Part of a small language model's weights: 12 layers.
Each number is 128 + 24 x the weight over its row's rms, rounded and kept within 0 to 255. Layers, rows and columns count from 0. The size above them is the row's rms in percent of the matrix's.

# layer 6 MLP gate, 256x96, rms 0.195, rows 239-255, columns 0-95
size [ 97  93 110 107  96  99 103  91 103  94 101 105  94  99  96  99 104]
[[173 120 114 115 126 106 118 166 144 131  75 106 140 133 122 141 146 145 156 107 170  84 141 136  84 126 156 154 153 189 131  82 100 143 155 148 115 141 131 129 108 154 109 141 112 111 138 102 107 130 118 146 157 120 111 156 125  79 163 107  95 127 128 169 140 159  92 157 149  94 127 100 124 120 110  94 103 160 123 107 116 129 111 145 135  95 114 137  87 108 123 143 167 159 122 121]
 [153 169 120 126 166 160 101 126 139  79 116 105 123 152 141 134 155 140 104  91 155 128 137 147 145 126 137 163 125 124 145  85 138 109 200 140 164 114 125  89  99 122 135 163 101 104 132 177 138 138 121 150 171 137 124 105  96  61  97 151 105 157 135 152 118 142 154 163 130 109 141 126 146 126 112  96 140 126 114 116 133 129 166 113 142 146 127 144 127 128 113 132 164 166 110 148]
 [126 109 130 159 147 113 153 125 146 145 163 143 129 133  90  87 141 109 128 148 106 118 147  80 113 148 125 146 123 141 117 151 150 122 136 131 105 123  42 147 174 146 170 107 149 125 139 112 112 133 130 132 111  88 139 152 109 118 104  88 102  83 147 119 135 117 139  98 173 122 126 148 134 118 123 125 100 164 162  86 129 102 132 126  99 114 196 129 155 133 163 151 122 113 151 116]
 [114 128 123 113 125 168 143 115 124 148  78 117 110 148 109  73 124 142 136 120 105 120 117 128 100  98 140 156 134 173 137  93  82 139 140 129 143 125 120 128 124  72 132  97 134 139  83 149  87 142 115 163 130 146 135 121 146 134  94 142 122 162  90 141 138 115 124 155  85 123 134 134  92  92 118 142  78 142 110 145 160 151 170 153 100  86 132 158 150  98 115 174 148 116 120 120]
 [137 105 131 101 119 138  71 134 116 116 129 118  97 135 146 131 138 117 124 112 105 165 143 161 133 150 153 107 140 139  48 121 137 107 121 101 125 128 166 123 131  58 128 132 131 123 116 155 106 109 102 132 135 128 165 125  79 119 133 102 136 171 127 104  91 150 143 163 120 146 141 115 104 114 161  99 114 127 115 139 124 124 129 140 134 125  61 146  98  76 128 124 160 138 134  75]
 [117 162 170 167 118 127 123  82 134 112 122 156 119 107 114 105 139 136 129 142  85 139 119 121 124 125 130 129 109 118 108  77 125 127 127 104 160  92 145  98 166 139 102 144 104 149 129 133 143 106 151 124 119 110 136 112 164 179  64 139 147 160 125 134  95 101 109 119 119 106 146 114 131 114 149 113 123 164  94 139 154 150 129 145 142 124  89 132  88  77 138 127  68 137  92  86]
 [ 92 133 103 154 173 136 130 182 127 109 108 122 100 125  95 139 143 126 159 125 106 104 107 134 125 114 102 165 118 152 147 129 138 138 146 111 159 139 144 162 142 105 105 145 164 121 112 136 144 178 154 138 117 133 118 157  62 125 102 141 118 144 105 151 143 152 104 103 110 148 149 134 159 111 144 146 150 120 150 123 167 150 137 145 149 138 146 150 139  83 134 210 111  88 112 144]
 [140 167 135 136 104 150 130 126 108 102 162 159  99 158 134 139 102 162 139  98 128 137  87 122 102 167 109  78 101 142 121 186 134 112 126 108 125 119 126  87 141 170 135 136 136 160 129 157 128 126  94 105  92 112 101 146 112 142 111 124  84 152 122 143 112 189 110  94 138 149 158 127 157  93 129 102 102 100 146 146 172 122 110 151 121 113 142 100 138 131 148 164 135 120 130  88]
 [114 128 181 103 192 135 151 159 115 117 157  91 122 154 142  94 133 129 115  86 152 161 125 148 101 170 136  99  88 135 100 141 125 147 154 155 153 148 138 137 121 103 122 111 114 127 122 139  96 106 126 132  96 143 139 110 133 132 121 127 106 113 174 136 101 114  89 106 115  75 129 133 107 121 143  71 147 143 134 129 133 127 140 167 134 122 137  82  99  69 118 139 113 147  95 135]
 [103 115 139  65 149 118 141 126 119 116 103 150 181  98 108 102 163 116 147 146 131 137  93 141 120 167 141 172  92 148 118 128 120 122 115 123 122 136 145 101 156 102 146 146  89 117 168 152 142 163 139 144 140  81 147 159 113  65  90  99 113 109 138 130  91 118  76 162 140 140 123 139  94 106 132 143 127 129 137 108 105 106 129 149 134 140 139  86 149 145 139 157 133 148 151 122]
 [152 101 131 116 152 181 122 134 140 134 140 123 117 137 157 141 136 106 102 120 157  94 181 141 129 163 149 127 115 144 142 143 120 117 148 154 130 125 139  97 121 137 163  95 133 112  90  95 127 133 104 151 160 131 119  97 123 134 142 101  88 150 129 170 124 134 124 103 118 118 173 141 142 171 169  87 144 162  89 138  86 145 187 130 150  79 115  87  97 117 127 131 131 141 134  92]
 [104 146 171 125 137 149 166  79 154 121 136 122 131 157 166 132  89 117 149 107  93 117 113 138 132 115 109 146 107 158 129 162 108 103 128 133 115 157 141 127 114 139 102 112 125  97 111 125 137 115 149 114 153 134 155 107 138 134 144 172  98 171 145 136 105 118 104 124  85 162 188 120  55 140 118 107 104 135 144 175 143 146 128 118 128 114 117 145  98 102 141 126 164 111  92  88]
 [ 94 138 100 103 134 171  92 112  99 138 153 153 155 171 121 131 134 137 145 120 157 115 138 142 122 124 147 169 111 164 126  61 103 130 147 123 142 122 149 121 108 166  99  80 136  89 132 145 136 150 123 136  86 118 147 101 129 148 101 152 151 138 147 119 118 119 156 136 105 132 168 155 101 152 124 139 121 108 118 194 121 149 119 152 154  78 128 124 139 100 164 133  86 137 153 115]
 [133 116 115 134  95 181 100  74 125 147 135 131 127 142 147  99 147 131 147 124 116 116  83 126 187 122 165 109 150 111 176 149 115 160 120 116 112 101 145  97 136 131 159  92 114 109 119 153 124 123 178 150 134  98  71 143 157 152 100 124 102 167 132 126  90 140 135 161 151 156 166 139 131 130 123 145 134 114 128 189 121 161 135 143 127 132 117 130 142 125 137 134 123 114 119 178]
 [114 147 164 139 142 130 116 129 129  93 145 141 117  56 161 125 136 114 159 103  86 128 153 137 113 132 144 129  98 177 119 157 174 167 133  96 136 118 122 143 170 130 109 124 127  94 127 137 108 115 118 146  97 133 111 114 119 159 106 169 107 152 139 150  46 109 116 141 126 127 116  97 156 181 134 160 125 126 144 112 123 125 115 125 178 125 164 133  90 118 123 144 119 134 135 114]
 [121 136 115 142 134 140 139 137 147 143 137 172  98 115  84 142 141 127 166 112  65 146 163 123  78 179 131 136 151 199 135 138 126 108 134 131 107 117 109 114 123 109 128 123 142 116 143 137 111  90 136 135 144 104 155 149  80 136 137 124  85 155 126 146 121 113  95 142 123 138 133 172 136 108 115  85 121 112 144  92 169 149 129  88 136 108 189 131 136 123 162 156 132 135 121 105]
 [150 146 139 157 137 116 163 163 137 117 110 129 124 121 117 123 167 110 126 137 135 139 145 146 110 109 129 122 126 123  97 141  73  92 132  96 163 147 171 141 123 132 138 139 138 125 135 150  81 143  85 148 164 122 135 146 144 133 125 130 135 112 141 113 118  70 122 204 111  85 159 171 118  85 166 121 117 152 133 110 131 145 197 126  94 124 132 131 131 116 132 162 136  90 146 137]]
# layer 6 MLP up, 256x96, rms 0.176, rows 239-255, columns 0-95
size [ 99  94 115  97  93  91 100 108 100  94 105 107  87  96  98 102  98]
[[121 146 108 128 137 149 115 139 137  88 139  99 147 126 116 127 128 109 127 108  96 116 125 136 147 152 121 113 149 119 140 117 119 126  95 140 119 141  99 115 161 129 106 118 183 165 118 116 100  96 142 153 104  91 173 112 126 118 150 110 183 138 116  87 133 105 128 109 150 100 136 155 163  85 125 179 126 154 131 140 151  93 129 122  99 118 139 156 115 108  40 114 126  97 155  89]
 [142 129 110 163 174  91 159 127 121  76 121  83 139 115 120 158 130 134 135  98 113 114 119 147 134  99 136 121 126 134 142 113 139 113 181 115 145 152 101  82 125 145 148 117 128  97 145 136 110 108 130 142 119 139 121 122 150 105 108 126 143 131 173 161 142 142 126 124 135  64 108 132 195 151 147 112 186 144 139  93 168 153 145 138 130 165 170 137 128 123 102 118 129 167 112 150]
 [119 142 126 135 112 130 117 119 119 109 101 139 137 121 169 184  98 144 173 121 158 120 130 165 163 105 102  89 153 101 134 111 118 127 101 142 120 148 156 113 105 111  99 146 120 126 128 133 158 116 125 115 136 175 129 117 154 119 195 145 156 159 117 123 139 141 160 148 102 132 128 124 144 130 102 137 152 113 114 158 137 134 121 127 151 183  70 142 116 155  98  56 141 154  97 141]
 [145  95 122 129 143 131  87 120 126 154 134 167 136 168 155  79 119 139  92 148 120 146  98 114  88 161 137 114 102 152 101 131 128 174 131 126 118 151 105 124 117  88 135 181 148 124 144 156 152  82 141 115 134 115  87 100 149 148  85 142 113 141  96 135 131 128 138 120 113 125 128 113  71 147 140 127 104 146 129 114 114 151 139 148 108 143 166 104  77 117  94 174  98 111 145 113]
 [ 86 142 105 134 182 124 118  92 172 127 168 112 120 111  88 121 140 125 112 116  97 121  96 134 115 131 118 148  99 178 127 123 102 134 145 134 155 110 105 101 119 195 147 103 151 127 126 127  99 101 160 125 124  92 126  91 130 113 158 174  83 140 106 115 128  96 105 131 138 100 121 145 154 156 135 135 130  97 144  84 116 131 130 142  92 114 154  88 129 139 165 135 154 125 163 132]
 [ 75 134 137 138 141 164 114 116 142 156 136 103 135  99 132 124 151 167 132 133 143 142 123 133 164 113 110 134 171 111 169 115 120 127 131 130 105 106 121 118 128  72 111 136 109 174 132 114 153 116  98  93 127 113 135 160 120 113 129 155 153 146 134 142 121 133  74  99 179 139 122 131 118 128 164  75 130 145  85 142 176 165 181 142 124 167 149 124  96 122 113 136 143 144 123  83]
 [150 132 127 159  98 108 136 116  69  69 136 154 128 112 141 132 149 137 113 162 130 144 119 112 131 136 117 141 101 141 129  79 126 118 168 163 138 117 110 162  88 132 142 128 106 116 107 121 135 112 180 124  87 185 135  91 116 115 113 136 131 155 146 110 129 166 169 134 143 169 135 165 118 105 168 166 110  93 123 158 109 127 153 136 119 126 108 116  95 119 124 149 115 171  91 138]
 [138 118 143  85 117 134 136 109 151 165 133 130 119 119 121 140 149 113 113 182 108 138 153 102 147 105 142 123 120 115 126 127 102 125 134 120 135 154 140 142 147 115 149  56 109 130 152 141 108 152 152 133 109 125 208 136 141  96 105 137 139 108 116  94 157  76 125 144 110 129 133 158 123 143  79 124  68 100 158 124 108 103 128  95 108 168  95 171 110 107 140 102 127 122 143 136]
 [118 128  85 151  96 121 114 105 137 120 108 152 117  99  93 148 158 144 130 143  73 134 168 129 164 106 120 174 133 150 149  89 115 141 114 110 119  67 130  89 144 102 154  83 105 119 134 133 121 137 128 152 144  90 110 101 127 135 130  98 151 158 116 109 101  90 165 176 121 137 117 165 167 154 121 153 138 122 107 155 143 137 122  93 120 112 125 115 133 174 123 131 143 145 152 160]
 [127 137 158 101 106  97 114 103 130 146 122 140 126 139 106  99 158 164 155 114 121 113 139 121 113 127 134 123  53 138  88 152 104 129 130 106 126 133 139 116 175 127 155 140 144 150  95 113  97 107 117 153 122  68 136 127 102 110 137  79 134 110 140  62 121 134 145  89 185 138 132 142 121 136 131 143 151 150 150 101 109  70 145 133  86 151 113 125 126 135  95 133 127 112 103 117]
 [121 111  96  91 154 158 122  98 130 140 100 126 128 148  82 160 104 104 158 125 130 131 181 138 107 190 130  95 130 191 152 131 142 143  96 146 177 157 133 138  98 166 144 132 140 106 150 102 130 114 107 133 148 148 136 143 158 121 132 101 133 101 146 143 116 128 134 121  75  96 115 113 123 166 178 115 111 159 110 126  99 127 142 166 134 101 140 111 101 114 144 117 112 155 138 145]
 [152  91 109 145  96 108 108 149  86 115 130 141 131  96 124 146 115 120  99 182 149 143 139 123 144 118 136 109 114 115 131 115 151  96 111 103 109 133 103 159 125 111 134 162 153 163 157  97 155 141  99 176 101 126 101 187 120 127 135 136 136 112 134  73 162 171 128 110 193 124 127 170 136 129 146 152  85 115 125  94 147 122 116 112 114 123 135 111 153  93 156 132 144 139 153 118]
 [106 121 111 143 127 115 144 112 121 124 147 168 108 132 129 120 133 118 100 123 129 135 163 144  79  81 133 148  98 113 122 121 127 130 132 145 101 120 126 170  91 106 117 137 147 142 125  75  96  74 119 142 174 110 113 107 131 132 135 163 131 177 127 146 117 119 121 121 112 165 134 130 139 124 122 130 140 101 151 109 117 122 126  46 140 119 163 101 158 134  95 164 143  89 195 117]
 [134 116  93 138 140 149 197 154 154 166 123 164 140  79 105 128  98 156 141 120 140 110 125 152 116 101 105 118 155 148 120 154 130  78 149  91 119 141 141 123 106 169 130 130 149 105 127 142  86 150 121 148 164 135 145 162 112 126  91  94 104 151 121 133 132 113 127 122  84 143  93 107 116 127 132 119 115 137 183 112 133  99 154 157 168 118 156  99 109  92 143 100 146 102 125 137]
 [106 121 139 146 104 121 134 103 113 134 175 128 106 109  98 124 118 122 100 127 121 141 123 146 166 115 132  99 114 100 100 124 140 111 132  98 143 102 100 140 133 169 121  88 136 120  61 142 107 160 184 133 145 129 138 106 128 173 138 176 123 137 120 122 124 148 131 137 148 151  96 124 137 179 122 123  92 102  87 131 150 108 117 181 129 124 151 157  79  69 124 123 102 156 112 116]
 [170  71 127 104 110 146 132 147 112 118 123 135 135  93 161  84 110 118  83 134 143 125 122 137 180 122 128 115 122 128 114 109 138 139 154 153 144 135 134 157 158 119 157  85 106 153  80 133 160 148 123 166 140 112 121 111 136 126 117 102 133 103 141  94 102  91 126 137 164  99 136 181 111 160 147 136 140  95  99 156 133 113 116 136 121 136  63 107 109 113 152 105 169 100 144 129]
 [202 149 109 160 144 132 129 116 107 133 101 138 140 125 154 134 147 105  79 149 146 114 155 129 150  94 128  95 107 101 121 100 130 114 127 142 157 159 157 132  91 170 158 128 171 136 128 108 127 133 125 130 159 164 136 136 154 135  83 108 130  96 205 109 120 121 156 163  97 104 123 133 112  91 173 131 146 155 124 109 107 136 115 127 141 125 117 162 151 128 112 101 124 102 135 108]]
# layer 6 MLP down (transposed), 256x96, rms 0.171, rows 239-255, columns 0-95
size [101  89 129  97  95  94 103 100  98  90 103  99  86 102  94 104  98]
[[136 131 112 109 143 137 125 118 114 150 123 124  71 140 171 145 122 185 171  83 141 107  93 135 150 113 140 132 140 139 141 173 102 129 137 138  69 124 177 142  84  68 149 144 138 131 104 138 116 137 133 152 112 119 137 142  91 106  99 119 109 182 128 141 144 148 141  98 166 133 156 143 123 128 129 136 102 104 137 110 106 113 125 130 163 129 119 124  88 150 142 175 161 126 141 109]
 [119 135 118 119 112  82 153 108 139 142 122 165 130 133 172 150  78 119 138 129 142 145 143 127 159 149 132 100 137 140 110 119 119 155  86 126  98 109 129 152 126  87 104 135 110 160 114  96 127 140 156 113  85 134 158  83 142 157 145 176 146 131 149 118 148 108 137  89 141 135 135 116 135 118 162 112 162  66 153 124 128 101 106 119 129 124 117 100 102 141 135 112  63  96 178 109]
 [124 105 124 132 162 139 153 121 123 164 138 126 134 137  90  91 153  96 114 137 108 137 152  75 119 159 138 154 119 137 109 131 146 129 150 129 120 115 107 145 172 149 139 120 126 127 122 123 108 130 126 137 122 109 114 142 122 109  76 128 106  73 127 118 123 127 114  93 155 108 143 145 137 130 138 139 100 144 150  80 106 122 112 139 102  90 178 121 143  98 156 233 115 100 166 121]
 [102 128 103 130 144 108 115 107 113 120 147 127 118 119 119 197 121 115 117 129 108 115 156  91 163 142 134 114 108 108 142 121 161 121 121 156 117 134 112 103 145 145  89 108 134 158 137  96 116 129 161 113 143 122 111 132 143  87 123 110 141 148 125 105 129 105 129  88 130 132 106 122 181 129 134 145 119 115 163 130 118 114  91 166 152 130 142 139 159 117 167   9 126 113 133 135]
 [133 151 132 144 149 125 138 170 141 135 114 141  89 119  82 142 124 113 122  86 108 124 164 154 110 156 156 169 148 148  84  85  99 121 149 108 115  88 126 125 102 154 144 137 142 101 101 132 102 106 133 131 168  93 143 116 128 107 140 137  91 160  83 113 113  99 112 105 141  90 143 108  80 158 132 187 130 141 155 131 114 109 137 126 164 113 150 106  98 131 127 149 155  96 148 107]
 [121 147  99 130 173 152 141 160 137 113 123 129 148 109 143 129 149 164 144 132 124 109  98 138 134 124 144 134 126 102 109 150 128  94 134  89  57 136 118 105 127 141 146 115 153 145 133 154 166 120  66 108 151 142 172 146  98 146 118 132 112  92 190 147 154 133 136 102 142  90 139 139  93 137 123 149 162 116  96 152 128 161 150  99 122 133 137 155  95 149  91 129 163  91 116 116]
 [125 114  94 133 139 133 175 136 159 110 138 122 130 124 159 103 103 114 113 136 139 157 133 149 141 139 108 127 120 145 101 102  99 136 151 140 119 100 125 132 121 186 134 129 120  86 128 150 150 162 170 120  98 122 123  84 126 104 137  86 136 139 106  45 137 151 152  94 128 117 123 145  90  81  64 130 111 137 121 116 103 154 129 121 132 146 106 114 133  64 146 112 133 133 129 108]
 [114 122 137 100 124 166 124 172 144 140 112 123 118 162 131  88 119 118 131 169 144  97 132  90 119 146 104 128 134 157 151 151 156 135 132 126 142 100 138 104 122 120 133 115 124 141 112 121 138 142 131 131 134 138 104 181 132 124 112 151 111 149 122  60 135 106  84 127 151 176 192 101  83 144 135 115 134 126 159  60 116 137 157 114 129 116 129 104  90 132 113 182 101 116 121 156]
 [115 135 155 166 125 177 122 131 151 156 113 109 102 111 164 105 157 114 135 129  97  91 113 147 133 150  82 131 137 132 119 115 112 129 157 109 140 104 141 122 179 134 141 126 158 113 145 131 115 180 148  99  95  98 150 104 151 127 144  94 100 137 177 130 138 103 118 154 147  80 187 155 137 100 102 126 108 141 115 104 132 153  98  92 126 117 108 127 101 172 125 158 145 152 151 138]
 [ 69 116 126 149 116 142 113 129 120 108 124 138 145 163 122 140 103 146  94 122 120 155  94 125 181 110 133 161 145  94 146 106 134  85 112 142 136 126  77 133 133 163 131 115 165 156 114 132 118  98 131  97 183 107 130  91 117 121 167 108 114 129 172 143 122 109 168 110 129 130  75 101 168 134 133 112 126 137 125 118 130 144 145 107 147 142 131 132 130 144 188  73 137 128 106 105]
 [127 110 111 141  76 129 142  70 125 135  92 130 116 145 148 137 135 124 126 126 123  97 173 138  98 140 124  75 123 127 142 186 148 112 114 135 120 140 108 144 133 126 146 150 143 123 162  99 199 111 132 177 146 130 102 126 168 102 117  99 125 126 103 136 101 150 116 146 113 118 172 113 159 131 104 140 159 136 120 156 141 119 171 143 137 151  84 163 134 169  96 115 142 145 147 119]
 [150  64 140 117 120 146 132 146 135 147 156 134 144 147 108 138 170  99 109 158 155 151 152 138  95 154 135 127 135  92 135 112  85 135 133  93 150 143 149 107 122  94 143 132 141 107 139 129  98 164 117 160  97 124  99 113 137 135 126 136 132 130 124 132 132 100 138 105 140 149 125  94 130 154 104 131 122 137 120  98 146 135 191 146 139 104 156  65 139  82 139 179 132 120  64 154]
 [ 71 131 103 166 135 128 111 115 114 133 111  95  99 137 142 125 140 135  79  89 123 131  93 122  95  97 167 143 124 163 100 122 177 140 104 104 139 147 180  89  82 139 149 133  64 136 143 140  67 118 138 138 114 152 137 128  97 122 142 109 111 101 145 170 112 152 114 168 117 151  98 158 140 126 123 103 129 136 144 115 140 137 129 126 113 147 144  92 139 111 125 131 108 146 124 152]
 [129 144  65 132 133 137 114 148 175 114 128 151 105 106 100 173 136 158 129 108 127 176  85  92 135 143 133 124 118 131 131 132 120  90 107 131 136  90  97 168 155 153 136 143 132 144  88  98 146 140 152  96 106 142 125 141 133 125 114 128 105 114 151 136 149 142 171 134 181 113 132 176 130 131 150 150 132 129 149 107 101 106 121 152 169  82 138 140  97 145 121  86 123 162 112  94]
 [108 150 110 112 113 108 128 134 137 140 156  69 159 131 153 134 153 132 143 121 127 126 138 162 158 134 165 100 150 128 113 140 133 141 150  94 152  94 105  85 140 185 148  79  87 102 102 136 143 143 171  94 169 134 123  94 102 146 165 130 124  84 139 131 149 141 168 155 114 114 112 145 118 151  99  83 152  97 108 122 138 156 123 165 113 138 120 143 155 105 158 115 144 122 123 124]
 [123 111 152 139 192 166 144 129 150  78 117 144  82 103 105 145  89 140 130  95 165 135 140 152 123 128 145 107 126 144 175  81 110 148 131 145 124 158 152 119 138 151 135 140 134 112 120 138  96 114 134 138 103 121 139 125  93  93 144 144 105 134 150 165 106 101 119 168 200 169 151 170 116 156 108 123 139  97 120 111 144 144  87 123 154 100 118 141 115 117 147 144 139 135 111 133]
 [150 128 116 155 113 141 143 116 134 141 129 151 147  95 125  80 101 145 128 109 121 139 142 128  97 110 129 109 132  70 150 159 123 136 130 151  99 123  95 189  70 138 169 160 117 104  73 120 159  92 112 110 129 115 119 127 134 142  98 175 104 110 137 173 136 134 122  85 141 148 101 101 149  85 140 162 144 134 157 106  99 108 101 119 105 169 119 122 134 129 134 123 126  93 119 126]]